{"head_dim": 32, "d_mlp": 768, "vocab_size": 4096, "norm": "rmsnorm", "norm_eps": 1e-05, "rope_fraction": 1.0, "parallel_block": false, "init": "normal", "lr": 0.00857, "beta2": 0.98, "lr_head": 0.0128, "warmup_steps": 200, "decay_shape": "linear"}
Each number is 128 + 32 x the weight over its row's rms, rounded and kept within 0 to 255. Layers, rows and columns count from 0. Numbers have three digits each. The size before them is the row's rms in percent of the matrix's.

# q: layer 3 attention query, 96x96, rms 0.171, rows 0-36, columns 0-95
# k: layer 3 attention key, 96x96, rms 0.183, rows 0-36, columns 0-95
# v: layer 3 attention value, 96x96, rms 0.191, rows 0-31, columns 0-95
# o: layer 3 attention output (transposed), 96x96, rms 0.25, rows 0-31, columns 0-95
q0 109:157153133138141141039145116095086111088135100115180119103107106127127078127082088111127059136123130153092043096157136197147083106127069141126122146184150145153138163119099071093127102130075133130130151100134093090135180152120107145168118134131113177140077158106200122148134167195125141138
k0 100:160136156145101077119094106106151121114099162139109068130089126109106122138085124163073050067097121196144104134173130169124093146093094114109117089140161142142145137091129110123118173113089114139160136017139082124113165163161124092151148134186115173127100140140166195092105159146183139103
q1 065:125088089126083123158109119187179099120107183141118178158116153157115128096161139135163204148132132092137099082132144132090160156124151107131139194139117129112123094113118164162115139105096128059127154113187200093146052068133124132156163091077127138155172098124074087149180133079119138163
k1 080:154141167161077092141079106109153077081100120109124054095099158104104134112100099125122072131110147150117114118155151150107128111093083123119079126156120151150133130095135125123137155182113100114153141040104093147103157183178093088165116106188069177144050111148163154102105158161144131064
q2 082:131145119137125148099154129113068140165114104121118132142126076076124085123131087152133061134148106170143095027182065160136152172115122132150097068159137077154121141110178145136095130131081136138143085124078080133139200151126086114173127145155095153113153105133122099071118140183071082104
k2 071:119119173162144082110143118095143130145073115066159085096073093123130144163133129144157078091122153193070090090177136135150139122109103160098140147113138160178144106123140132091130122121127131111195095077101092113144133148064088125151111152152088141131080154137203186109083191108152179085
q3 076:085159102205143122165077131136098126106120132151115110123119091146141139111098099110147144150144136078125163134143084096120150135194122104131135116093122132095117100166147172112114132178163146139125151122087040191151174176080138089123067181122112053100135102195128176120084141188146153084
k3 075:190202183141126151124136131145107194107117065152127130140112162069134117156130134100072164130107075147150132134144138161156091130112118131132155087145172096136135179103156089136108116118105148184209116104118079199121204191140185070132122152124153154119112122122120156149090119117183139133
q4 078:098102066205128080140108166144138093175145141118079120159134086128109154118116151134096156107142126091096127090117141084123097145108108168186184138043123115141092108135148162152127148156165148170171078122120170132115083174119144157030157114084134132063155084140135075118096110116115130109
k4 086:101106088102159152120184154123135046160182060153162121069156162138149162130129124103215115166148175144123158132138066083109132094129138115106138104142159144108111138183141193131074126090150128123094183135131158115125129116075189132116138142069157057099163117106102124161150129122143097114
q5 067:159113127098099143136097142175128160098100201091150139123131123176148104175105105131113106119088066101148074133086168173150121139156143085101118126160125108146111198126095113116133131141062197116146140124135122095124107122129181099154193075152057185100145063154164136137105094083090090101
k5 069:146122075111178144154105130120153069172127115145113162156133074105144122082143189148151104163129123108114141053137155100081130161170181051152041165148169112095185114188103160105121116128133062093162106175145134137126144098127099154090122081137101142134119112083160131118164144124085104101
q6 079:178130119090154107132175145126132142117149182103181082110136163070117098137101118174149105088098137170079147074088113138166103135156160148161155080104084114094115211119143152089182130126169108162106169135152099093089117169173121163084188123191138171160142124143143099182109130143102097098
k6 074:139151184111163130133086116107102195122092050107149080131099106110103071169141145127076106088067169107153134096147100143133122112145107102131106173169179145110100113082072115115148052128113121071117112141136096143121136102135160114148093108154117153120124065167133160067051170122122168157
q7 080:113132135164133126168088156186101042066137133138138123164141125130108144178145137115141171094167138113158142166059168089103134097166129180162124105159116156114147183114116176139147095118150153090119193144141186120090134135156226062089139116106121120133128090169121181086121135093121146131
k7 083:158161117060106147137127123152113139114171144156133175109075160176159096172110120129123153156109063053098107154090211124160143070107112073138106155150126154125103103102137113117067130155104188133067141162167188126116071123191157142102123056143112095120134118118076128116145123124115142118
q8 075:163160075171114112145077095147127124106139111111149177132121133098160133135091162136150194080161149131110108165117182131133057112139145169148092144091141131168125104189146105190196100143131175144090167153117144072159106087139133130051102142110178110114138084095181134140129161179104070139
k8 082:078041113061162166125107112184099123103138123121121117136137183122104123174155132197145136156133187119110119157112120078144181113228116070174174105123117092063118170103117152139172115124114154092105124136114151181126138126107114182172113136095101104132152102131071120117098095110148109118
q9 091:155086119120165140132147174176170079117116117132080168177162165150118190069104120176099119158118112119157128089124069137075148132111079089116118050112088156195116109199143120143115128193139101133132065185149112149153145120101136124122111130092113132146152149153184136083145136116114062151
k9 077:118087088147149205118153163119107115114149149170120187104144150069134159101128085191125160130141132147084162141113099091149176109113146119168212142117192136132130134172168091164099169183143094146119124137188084110155089071116120128162139129176155120074170122115125109174168139129111137068
q10 106:120106144134135120118087126082081154155161132108147132146078155117174160137184120105098145163160127143107110122139083134150122103090131133111062079105115131187094147220073101122095231152173098148101129145100093132140133114161125120114146148197122089065115091114156125138085096072121120180
k10 093:116124127153161122116202139110026152155107177125137157124130120107130139152034068108101123170094094149171089084142087171148120125178171110171137184170195158157160105093117109118149073133125105127123103138091113075151133150099119084166144126113096135124104131110177115153088090118154120097
q11 097:126084093130111111112154141117162122096111110138163151122123161106110181119132146119122165149096140141152141103079089114123121183166133117140151086043175102069140159137131127166177105028119128112145172141122219098154137087116115186137123118138123162103149173147054077151168126074089137150
k11 099:097106083140167134190089097179166069154130111116099205121144095114122114148146187150170170125129152144066102148128069118121162155064142124177123097109089085088112102125128171166138152174139155110082103145111147163153138140065128141097099154120122096109148068138133107159078200099156125144
q12 102:096106140156113135106126141143134139117129102148043118161071138188156136143134109117156137202154119117075112108119082145114125058075093112110117139143181129151088074150109113146072125126144129114161178103134149131101074122195162079094137092114053138144117093094131078223127159119129133142
k12 102:083164175067144087136127116143066145137103161144156129158161115133142151075132114049156082092153109104114164079104119150107119137170129151118099131131169156187150152109084121089121147153130104052171153154082136114110161071123080175172147114125152159125147108060163154173078102105136081147
q13 090:121128148157102109140149114134128198146098142088086160158129093201134143117139109153117142083171089119135129166144119102098077151179181093113120150176166134067088119143100167079099136161127104140116106097091109090157137143061128109066116129177213124094131116124135211185141159163156136129
k13 091:128132138116083092133152093098143099121114085136106165130109095045130148144106155150121129167141040112094169134097127110135089057191149079113156150128121153174127154170134109172172177074091125122141189147121102122117154129111152120126149127096073107117135096119182051112108122091056123171
q14 094:072107134140132124125147149122139118131071157105129163135138125117148087100164174132112125117108081175137133100132094137103103090130122111159125100108143117119150094097125135094161128128161054082080110102107196119091167162071206120141135059137190037135147121086156094141107140079137184057
k14 094:145171164085122143109111164106091190102148096146118087076115098118139130166131066094115137135116120125145121142197164120091106115135158198193158164109189141164093129098076161158176099135182147122093168145090100116134128131157070174096146124078086131089154116097150106112169084108085088157
q15 088:158133167086115105128145096142172151143114152115141114081100112143100126162096093169111110086059102093104112108165120108137191140147105072205107212119151099154150145152123146156137134191141096165095154171112072108187122150087099102168108156144144154060127079071134132124076127104137141163
k15 092:066178137125155110135138075124106156137144118086147146129175176148124132122106128183137126137106204102150095125189202102090104114168172145124136140159139099115114092110142121124110112133116158054196159178177107121121148137084166102137094119146160192111162129193053162129114079153125115160
q16 096:165128131127072144135138206123151092195122112092216088159131093099101152093148109131101153109094144102138133119090080113147143103152167098101063120096184121134129139110134202149087084129153128144056171126073149177163137132137123103158164116091130080117061130102130136131121100179116120088
k16 089:148142104148103152043115142126115155161063128120103142111149170091140135113149157162200123118068108138148128173178135141082156149166121117082139139058119159135209124106144106118105165108121101150132067171162117134076122212157159075169102122152165125185152130092137074132132122114141153134
q17 090:203118096124084123104104142185149087067114172123111148146139111136115136104155155087129144140133121124112110150133150212095134097084176082147145135123140092158108137101130135172127163067058150150114078126130097119158148147125075102172093115147122115043100116128190125086092193135069163116
k17 090:126104145090140151103080061145117118145163096131144126125123107177116132069080068142111116137104155095144154182128123116085172139156167151164163156085126119113173129106176155061099142094108111214152113105202163114208114160114167127125119112124163132176089184175169117134158129156118115151
q18 097:136122119142131115189060183127144130100126182135077154168205098144105142135140124109116140153164127127112129152144113126126159103093143134074094219165158135120114067185138086131141122183200068093095068108141133162166149133048109126103150125106137137088141123096134122133118107148133067098
k18 098:090144151098174111121198105148164078131140088127091081117158129129124178122117087086130101199127121126099147125130128099141116185098166152146147108093184137117154158140148146127201135109131182144082038147130098111162081159141160160123115081091135131077124082101169159078108142156084073144
q19 099:126097086094134098156161216117150132168139118150110189157178083156080171136167114146132144123182169128170163161104104093112130178157092112159168120091120148164120130108106163130110090158087144144158085110144195181182102124126104096105140127119091107133141126163102095109209099124102155195
k19 097:157164170072059111153146060129167100117079172102117206110111145148134138098128142115138107115141117126157097137194110164131097120104099167106120085126129151129120132234108157142105159134133105151142189110129124082118136175133134070168166141140114166070123126180183111150138186124104167106
q20 097:164124180128098151051155141066182142140155110109111158097164155102137085199173165096115162061115118133070103128133098147192127111104082113121135133101114143107109127088117156135134180129100061091122114127056128210105130111119113120118138075141179158091119177132141099157138159157136104145
k20 086:156097100106124137147125152126081062151158173110144067123113140138110150122115179109180152085117120138161122149089086133090082185174144131125197136075127125124126057173123090167116136132126152117111168170135151061108114124102126162094172100093068100093147203158154085092160129099145131180
q21 085:147109145107171123118135161080116158144172071136075150129172196125121125168188088142149152052132127105148125178156174152129120126110110088098078100120111163209071173158119148096073157130150111159140168172121094148152119074116074141166153085149155184084114134128123155140143125078128144131
k21 089:131114104105124130197180165135157165168163178132093110110128132151133152123063170126153130180057156121153182133139107024082170169124138124127113181119146145079135107113148134123171160189097158122149150145146121059130083092131128115134122139136157132085100204111114128149098137079101089122
q22 091:142163142089143137066070189088137133126121148127109117119151152122125138106124125152170139053112146152126129163157143169113109076124070137167103171091161150088106183177198101104114044160108159059132148108132138068165140166102121097132103111182138190110111171147106161152104140155130159126
k22 090:142135080084153164125152061057146086123114114110120134094065154125140149157149123161139095104123070110189092117138143084092131141112123137082180036096089130122143145092075135089154077191112130128177166138134134195090143136085133155155149175135108125171129092151124120127136188145121142162
q23 099:123145150157145204138156153078112082146153122095143110137127228123125148135104114066131109094114131188114092117127092145152129149169134117127129155182121123131177149116126168103161095135166117123222166117134120142140120124166112152171185150136156115093130156072174097174141108122127159229
k23 088:060120093099106131190157151120120131126183162147110158104088099127101063070151082149185167140134151098125188132170062059106115129135171102110131111149120185119102176153148146144148134141145138108119110161120122116088141095122166092138125115097187116123153086140061109079200099116076123116
q24 098:107133111127129092121084103155115094149129121069111110173168118124154126172120138127096159111155134121164160097163134149134124167037120106155101110144101134122159169100146108194121148110169182089069186144178109103196056084104136128072094119095077106103188127160101143177150126118123079152
k24 085:157099144147181123156078076116112135138070145081155071124049086095140177110125133146143119176095150170119141161119227171138137151139124103180110130107116135118116157157160180115157091183149086092118094132034129125109142144113111131156100089144164142138123157083089128123078123134168123104
q25 089:151139149111083102142163092167170172092167115126062075170117126117119148137073158140194149109123148138192119156094123088151115152177050087119129091108154156142101132092154190123140087097151146112173040170182103171116152097105145133108138101130181134134160069110105157124105120131133141141
k25 082:201156198207120129131091146142156131150158172132125105094082112155195085132128152143150099070125176125156165136193139154155166106114154163055141113093120127129103126149107114125176155127120128144143181067093133151164129161149127111129099159166103137149112106121172172065091158192149129107
q26 101:140097159147099101119175122109109130140108133128100151150124152127180161130172139119172167174082115144080218093112120105114182138121150142166142165120142131150077148163100183118181097107224132194173108113130153132160079126123124144138133132152194160110151150117135120036128110138149108066
k26 102:106109134169140118123089123127133156079140139141122107110116084126062148205042149094116124079110162123160135135134105162143093144071138131118162135074154158184142164075088069173101146142117133078124108098134063118156138127104116067073160177115144141149075156150168187110163149106152149146
q27 102:178153070102164155128168107136124157149124131089107057125115116123109124167158069152104114144099151154075169130178154101186123123119057107112123103090137096171146122135120147141153096075147131159120142099173060131139147149098165168159171082143095093110103084192166084134157169054102134121
k27 094:164152168132173123139089214119138162169140118139125157136086137131131104066145094106104177101105147078168134094148147133138150107070100104227151161098137065068155146118168170117165157139187097106127101128085180062142129083129187102144162167162131147104131122127130160141140137125114128113
q28 101:124138143047107154150166100118137140134141106095130146075119125171154097138121151169171116207123113099114174084111096138155134156145109079137127142065126064126153200136100118122125174197186179124166100142064163169076145169130115124072090119133106132139103157119168153130156149126066143117
k28 099:157104117120219101103145122126074073122073119148094114065150086120123193122082125100104168093139098111119095130116114100142114164187145134126121120161097075094123114193165088143077096068114083118150132148172101131149109149090127099113136204154149159088176089157125165161131119123122178120
q29 103:090124055129172110155129119092097147101106146122100148175078101152110146131099162085114110137189110116101081142124090112113123136127127101087187134126153091148150177152136086122108124192142111083123171122117050191131139107142123135179086141127150101128199131082143138079169164072145155206
k29 106:174157138152133125077072136129106115092127121145151178108173064139102086122156134156117178085171078131148162125145151140082058140152126161149120103169132153122089167119162139120134061104062124162192125052130089089087112134116117115155152108144096169111090191118105124158137144169095075158
q30 108:183160142086122078067153131098071149134155108108181067142102087090136095085099104129159087200125134170140117124127128169133127145117109129114107099159156121189123185112104115099128121067087161128150123060109091176134138162193104121141089101148107139164092151101145108133196135181125113081
k30 110:116122114098155179110116114164110141152191102126144228114170080142179153149100158117169208201159147112107144164126102122178149088124168132141150110119120071094105129209127136159088119139151140092058114190151137117139107125088142164129128168097171118095157130106108096169128117115120103145
q31 101:122119120089191180158182135133027087151108166137162075159163128088118150100130143077104099120167154120089128123138118108164167192113099122135133124126098131101140173123186138122104124111106111118111089146084151151176103148156207166147069078151143109150134075170121115152136166189117149104
k31 094:160121129119090148168087095113107220067161081227126092142073112168165108135118116144115098119132166142154132142154143115118138150101113140092132083169125082135152075113151133169108109109190105150120102098122158103075067154142192105160116115091155145134141138185150107070092148096125117094
v0 106:141077162128135126117090160131160174116137162148048132121138131165090147135055107212055102088173139114160125182120103174090107174106174108078069131146173132181097115116115129137139188103123146149146163097160091166155133120109138150136151104118115118116139097183152157161166076129115169125
o0 093:161143129178186101122061136142129093082115139120159108136193163183071129119139145143159172152092160115085080106137153086176092137108149139108135147114139128078129174112132103143145168133131114165154170126181119121116124116195208146163153106107127115215119107158128133128072117118054088154
v1 122:165074110146150150063137118110161122115155166134148154133163181086126075143166146110103094176099115147086128114092158107103106111129150111126106149102071172138185133196184119133124170136139120137160130193139176064122177152091133119119140118134131113112193092139174218151132082187106122142
o1 113:161157118124126130149165104142087152166174121124184132115102132153189153098151128155146135131133181125156113172142088145156135135138095208142157108057090138126104175105128127159172140018111181112144129109117091112103070128181131120076186103146190156081143129134095140129144145119065158124
v2 109:154184127141176134093089086115118176126109125197151098092126129126169170149184136107140093168117134134150107197103157090083171150140071085176123117153106155083168202112123129152115147148133097158170142098183167141085146155166137117112142129056132131112084099095173125104078136128138180165
o2 105:127101134090141109170101155158098195163108161088089126133137093166148143102143112143044106164138089169158141178132112107147148195144187098154145038139164148155099160142106126175135121109106121160152087149160122155158103093146079128121111119111184126135234130131127110107194129116124105135
v3 131:106188123084104168109162138149160124140155149132079139179142110077131085092132168125197143081096080144117120168097132101182084095124143079081126109191119129130157156129133176173097100130141160128158104157130109089148114047133103135198156190086116114182107125119109103124130089073152099111
o3 126:161107153105130159097100147107126132085085150125117171079130126090087113115148138157128198164102082099152136236076167202154115095138166190116120118091140134128124144129114136081143071183112112134212177133129129104099141135090097174125158181129103116122102156152147106157123125104162131080
v4 117:140120082147131116095135186176108124149110190145103149085147122099085087180200157132108121107136151137108150145140122117126102154164136114159129105224151126088061125105145119111132129134095095177166156099135199146169178091105130116143047135149082121115109101203096109136153076121165155131
o4 106:173112146133099120134192195100148113130067100143160121133128103124073109116218149076083164124114112115143138118104196093116123127136122178139087147128155185146127116108127130174155088100105140142123153086137135145174100087191166122136196174092093159113108118118086054137149081125131077144
v5 122:074148131136158063088113126113108129081094121120110089156130173079108051125168147154137173158154158105087073176060097103111130119142122208093156200160087128193161129105121154106117084133107158131158146165118151163152162195137129116151114128176131094101137116109152161130118109103080129110
o5 117:138162111112102051076162111092125081104170135107130088134112105150150166103154128106146123127149115157129123177131131161117128110033056116158154142123199098119148182096125059114089131092140115165161119166143120146151088163152092043069140117183080134106124115176114125145141120151162138105
v6 105:165129153139093156110170053100181077090099103138152171141182148154092152125127167162156148111158149084121104109087126118172115120156145178095098103126084150176128174146138126154081145104141167088140054153176128049131173140117135168113211095139147081159142143072105134126137130133140115157
o6 094:154146104078145158140115084139091151132153122129114092077140203102156134139101181173180143112147161121159098153134074167135159127156112193157102142140111131110125120122147095120115088178174123143152142157153137148101150117066135138036055147175155170095063114127145139155154182181105171118
v7 100:051091101113132155120105151113129114151127128112141098146178114104074175098126130170137127144185120129160175110154139143179131151125147092160128116124107096128189145124176117208133172133089115080150193120115115131115174179165138150189121121108174197168147084150115141187132130137049116171
o7 090:134143143135100167063130156145098143170138107148133071199127207117127193100090148186158062137149153133071144128115135149114161089114163168165131136119119053147122180117137127116121144152130173119100169180111098109122098113177112141135152144104165138174150145141147140054115137068093071110
v8 088:136143145153120133153134101089132080126132129038142163117162108099107150124082090098110118093145121161104167134123202108113065143115100160110074146082166059139162197059134179120111162080099160118051107144185112134121147121086173136083132163091114185120131129113162115106130128105142131113
o8 088:109126112056176126134082120115170124116158119085163080070127163138192116091121121152121124105155076104107114173107131145120082138108146121069113148049129083075062088134120146149140127195171159087070097108124144135095173165181131118138110134137120136162174099133183113129120143167166099090
v9 119:126140167095097139121123175095058121047156168121167151099128148114099125159131070124185165084135142124162136126109136107135134164139148127163144124130127144097129097171225120112166107143085097108114048079111177108125057199111141121145117134153142107091127105088118133110091153092168098073
o9 113:166122174106104203135150142107208154173201114118077163126118148175168078134137130165135113162108170090094126090151158177119141124057139100125119149173146095076132099133126159162107179131099137135106092128141140128173101133060151093157104106094170108091113164114115143137143114099205104105
v10 109:107105084126176114125123134091176156157138167078058105143056105151160173148136100131102136136163150081186107116194125097174111026155122101164131132107119145063162138112139134097163128152095058120143166139154143161149140110131136095125140122098150140114122117086172138100147132219109118145
o10 104:099143101142078128102154178186079141123110133093117117138094141159155161131146116157086153153184107222167093128076129074101145069138204207116132142131085130145111114127127111159084103042082116111083112145135119129110140123123128085175111117122114150139157176157174177117116151125120136167
v11 104:136141183118104193137117099102064143142051152167127129111147102096090115129098154093095168100175168191175113150117117091118122113121135194136142075085106106153136165163089103118148141133163126130122101126129147105133136147138139088169110108147117132082170073093211145165177081105208125125
o11 104:129132155064122113145095091145094095123141138131112139086137130195144140207141178133165105093137117087135111143170084135137122146135133187149168111143165063211157049113136061203111151190132151145137137083107137103132112146149167115130181079096108110091137104107124078144132146136118112094
v12 117:115103096109142115147126064132138112116084077096100085111143081159119169085099123104125147140141147093120076112110128141111200112103098154136127073133083137186099096079066086127176111128183138126077212062086097131142122111159126127093123076164186159111086101131139139083128085128091130131
o12 111:075142100135181099121107132179084169114087150140138129136102126130100138170109136114134100058178103145141102112116119114072158161099081070157095138172179138154133154135156066074130108161119117130058139128143112079161158187091133139167117120183117136086112108120107193106118149133051104187
v13 118:122113093141170032145155093152142138220167147099045113143092167088194117171101168182102124165106098117165141179158139121147148100105149113136187109144142154110107135068155107139133132135130138098174111101114122117164154104110144122100069087135090128123123121158122107143149097205159142109
o13 115:136136063189166101132137129171111101130076136149142099202152100108109106133127115120109191166083117187145103108057155102120071110152152175102125170149117097165146114078123110158131069080094095123143148084148158128180049142134116150111195151129083150115151129154144092106151150145125129179
v14 130:135057135166078119103159075150126162090146122124127119075147134142169162097088120141146141113126159099162043168101107102104154120119082160167117194151123104140150077126074119139091122163126183151111077148097123135170116163134117082148135113112106069186128166097060187090121124140133074153
o14 119:172115093147093150088094061151131100095137175099118131140069113105175144123120114098110105113082108067148075069119166186107128149144100073117175123169108140121131136102139121129114139151087127142184136179160105102166171142106081075143083142134132131038136091149108141109096166170091190140
v15 111:184186088106110145161094152157095133112104088128159146143083119139117167144131069139125122123156146097092156168168132140107161133136061113140138170092113142143126075087061146141170143206143102143118126100183100212125067144159115088096149101124132157110135075104109138073101164107168164173
o15 106:128113135136120073128061140091117120128105091093147154149126090151128168188126091118077094089186138160131151116187138074097124241125176065126101117125152134094104109145113200136142152181144110152114097141128145130196133165095130103148118148096145147138090119164158142126071148078143086150
v16 106:145129166093086131143123149123146146183104074092087073085078144134060082148080087158057157098143070112144129142136143150136158117107162106091161109206157097140061138120120105157124158125161165166096132142126141129183135125140135166123100093119113182118173154154084098129135088198158123095
o16 097:121106121174121126183073139160118059168115144111171099128169160116077162136160090107153138132073142098116090088128171124128118107132109166089131174196193047147173102137116141113187066128143097129128142061137185135136137185145156139137162145081122197154127135123131138119107097163126122104
v17 120:143130079112122174093140114141123118120086138124070133195147116158139196079154152133160108166122104167144134125142134126134066107095153106182068056177101152135114164126101108148117112085162087096121133090151080105092165084099156137177143176089105178161168113092141141131079090175166082148
o17 111:107131129132108147121145153149094152098087156100133161088097168103099074167136175170117148073151096133093120176106128192129101170152181173154102126107107184202149121106109141084129092100069132122143133128126104130073127101134182178100131135129230123144150125063163136122087161140079142140
v18 115:088194127165137108144135141131110140085119121206142116141098127072130050166112195105143177155164161088071129056066133139153152081117091130090116164138122122107138119142132124151176102120130129097151116158181124158170149162124077168181127119126177149125087115164166156136159080101075114117
o18 117:153135171131136137136172136100051198103134169128139104126155055115110115115099137115191109185187150110122170209125169112145179118036116163141124154119146080109138153145160073144108142116151136126111092161120111137113131100098084149093182139137082117110120131191083149120078117117116105096
v19 109:111092121133182087150148154139166101103103132158108081117146081092164145077157141131137080142133150134096099096076170115123098069172099135122163109129120114155092161064082087157115162075156165167160179062164111070117110096118117086162114169136142071153073093143157162099116099115108079121
o19 099:165091117097176141131122134205104150085121097128122133094104075110082147120053167115115142115162102123174128205106197078080143117150130105136095117109161201142186167093152083127121116106070167167141149063124098127098120132142087127143115101179144095100146099154083158147136106110156133132
v20 093:147088152086155151132064135123131114118150165079166182145191126126135164122088039093134145112123078128094139122126155122061137166162134095079176076100159134174103096106198116081115179088146131093142132170134147124127124131101091171116119116169122119189106161157129109179114138195146136139
o20 091:127148166073164165123153105126147107181110126124173169083140097091155134073093099094154163139132169123093121106143096125125119108180075072121075170081114134131131150130080180181137148146080146096067112060130161087106091147133179144097057100139127158173105156143144100152171149128083150144
v21 109:125120123115140088141137091134116088162141163116165107191119161105109110094168119072083076134143086129141079176125142084094127127157140154133196128206087114169101181124141123137107079164166190120110146076132101093064121142104128138105142102135090151146154180130046129150051096135134126117
o21 100:099149104179153087110155085151148161146159112106123080146145102090187147109152104109108154107158146134138095096119125173101096132115090109145111103115161115193179130100129126102144130117141084121192186049126159117163131128107088187112067189098196150141122132120131068133127130185191184143
v22 103:117165094134136129141108125151110167157184062111181136169164105119119131159125129104134182164111098107184146140167072111073137062158085072092168151114116132102076126117135054104150088129140090087152127116149089131147092132158104140109187146121197174166112093125104145132046119120148098107
o22 098:047150161181104151070109144157015112134145065072132142128132061083114074161114120126142143142173159122099125126141113114124125084150143108151103128131139107122180165124165176100140110143119098091106108113136156125165134127059088103125169169106170146152111135168119114104196179101146112127
v23 122:121052129141133133103131182120143103095137136134100163139167097118049139135198098122101110170089145130149132099088112125207098122161081140119112143068128151144098113109190182071148160059142169135129161128106191096127157111099112089093135098160163102154087164139134163083152120145084152104
o23 110:149132091087125130088146190139147129106179109158189093089128113155166148105077129125118153132126112140086174136063088110123154070171074118117121100091148133056100171081148131111107117117131138113088145069105083120082134109141169071162089076172122158104079165081088114112157089170133149137
v24 128:117136154170109175106077138106141182129140154109097145121149149130165127165071148152094194129149117083147100109128148113137152088131129132155056210151132125138172143219112129116137136169066166065136161166126117130075092098126118152106142139117155182116152164149118089175178187167115142163
o24 116:126164159158124137116095133134132147186109134130087164139128128129167126146182079145141119171163144116124115068119063153146109086103138189156142163137013068114102091164114082118104143117116135137126089149157059117082141100191070079085099122114093167158109126133191141101106137141117115116
v25 104:121102176201120146114107086148106120125060135122054065075139140125113159098089165144090091083156197136150123102136129122191155105129138159140155101152164169092128126142128195124121120111124052128121049112092149137132117127111145087130072140126117082162165164116140064100168125093117121141
o25 103:137110115141102102147150110160176112114073123238076099119167177144137149158108158136127128118095118113171138112110173159148138119116135165065173124200131168156108064101190139157093132124115096143135126180122092108071123143146187130169114154121071163056170100105109116115146134112135139167
v26 092:097140150100107177172185088112141147137164152032141150093109099127114162131115091103143176155108147095166136152140152116163111101095166112119085101155104135079075124092100140098073134147134119054139182110159133164193171076138189100117092108152144111144182123158146152115181124107093147164
o26 089:095177168126118147090074130114090104137084132120113106108084163158163131146149174164187177076071097174154092130074145134105158157189163130131145175107107051127116110102106118099109110112084182111095121163134163139133163140149104139168126127133079156113045115143126157109148151164134069177
v27 111:127153129069094141105191136140143164117135144141160125120034113072109107174142172134136188122121116101185099144135113133154214078150157108110158092140154120132131180168150147135154178114100097088147132181130213176154109164113169085091076151140116118122109105103129099144116149098115086155
o27 106:103103144152079179161140163152128096148121101118094047123148113140152142220137133171092166157106153079151132136098123157109197144112149152140141127171111081166138119196148147119107097141081157115136123126133179218164068159113112065145132129108055131151120150182141144134147113123148101137
v28 093:138214132121095166095080143148195140122147100111092084110125181160149134141116129148109098145220101142108104174097157122099143133081196104127110140167107127099167182175095160109115121121154150142121114136107125099105175169114188127108141070085098110096152141172141151166132142137123215155
o28 095:135132119160108049125074141140167081173168208124115117089156164174123171100167083126130117156140149109149063170153088142173149183109180147148145093107089134136133100099116103109154104105210097166168100106138149094166117087182120169085139130126125160122157124144155116082103115131100104174
v29 103:157184107122094180149185125126072079107072140083100147165141094150115115120124103167045159069147169171110156134086150131155148106075161135128130095124125097110055128122159132157119125107143109149148149101135129119160222124150129108145081134182127139112123144130124147146123038060127097123
o29 099:115139097145135119121142100063103117103100129148145078098118184171109139133134168074131141067152118088139116205089178132112195192145115123131128180155149030139131080131155117164105119185128093151067162093071130163088138145149164138127175129121142134120094124082114128150163114128114115075
v30 118:172151101149140163119165157128181143172127157114179152113122159172082112145214146116145140177134160127103157119100183098086123140099136192107128118122085134136167151120158120093084134110138105100184106105162216082070077099132091139112118091123136109160134112113127189173091129074181129109
o30 100:160123156098100077158136154086098166146178060112120129091106110162116105127084104212131144091185206134179114121111110133094138122116155161131137086084111115154125141134084159157159095098121148111138086136132213143134089106132098160085133110097190125093097114070120089168162146137120139068
v31 130:142117103147091143134120168156146145124189221115073110074160137090175120109151106126126142209157137163131190180144110155151083128177131162148133148113137148123152091129093131121177098157112118111136157146099179131084093107116139077172088183140106127081171097126160149174150129178142064135
o31 126:167142144101106122125154173116157076095141128096113170195063064121086132152156097148095147102184138148149105093112169157154123142148159160095175148099088123128123108127119140095088148099106208153154149094133082120093057137202146063165174132110133123065151145125105102095114158092123106139
q32 095:119077181097158158169142170154084162097111129171130115137196123107096108104170141147126203142079145134130164205087098126164156142102158172120110103162119165138127177126123136065193108116106118160155101089080114140077086151118126154109103140129127149184093133122077144126110110118051149090
k32 084:158124124099077203096143134170192111146071165137079124131190178079104149144117089190136114163098149097095127095130133085129091112121097096130128087080116114147118191080133111092127180170129109127083180116170172085093138164094159159150139093115171067121113179125122119127130119089122111117
q33 079:109101138129085162089149115095174150142104108153184111147150162164113156071187143143147100162141100143118121123122081155103172178111057122124175166161156071081088087137130098148085238120151169146145124164184165139148144139122100115113104156090095133184165139151162110134112088128113095105
k33 068:145143119086136118132098168107150159175136117201092162104172077071157096130103155191128106130092169094151147109157145091130113114115159158104082167140134099172186164125167087188107106162174150132141121091047077096142095093144087146119153155144122145137136195074139139172130144093157140157
q34 080:149123049116067088174107136119106133164118152045118094134110115148122134120147141153093066131123224090125142122088151097130168114186128125103109138128123126117110106140144113154074137157143084104091120117053120174118156107177114108147177177150112103103144035088091108116134160127137149090
k34 074:122086133153126127149137112116144134155129119175214154140114140115112147210146116038124171139122088185104121143087119170139151095143128126136105084163153160050169068124058147100120203172104166138104090111169152131143143123132164137149132122097109085114132080133159167102105104143073109156
q35 085:153166151145146133194098194159062168138140149131120132143154134157189083150108128094110146149110156077118101123143103102209144151156189136143069137109124228156140170096118117102168122093107114099067112111121101121144113092108182152140138112167115115137093122094100139079092152155170177111
k35 076:153172107121096162129156083111102132118104184080089124089158160166057104143090152192143110138096146084120160129099148152087094132100107074083108064164103189129048102172085103088089110143082109139097085108139124146096137126119183126127101124155164147123095061107118107145124086109112147151
q36 080:102154173135126125131132154122130076153128133115133178111151168098146135083170140174209148172125076162161169119186151167106145143155093117156136096172098124110199122155142136121095209140130151128123069094200100171174064140061116100136129170110118129119168132165139130119110109169144128079
k36 077:144126136172109060112084068121089140116179080103093125145156038156114119132155165145124149112156163104094195093110144155139102114103159133167143168178108129120121079179115107187133124108143102150160082179040146104110136128133131106148143118132110157176120057100114141137076137080145160143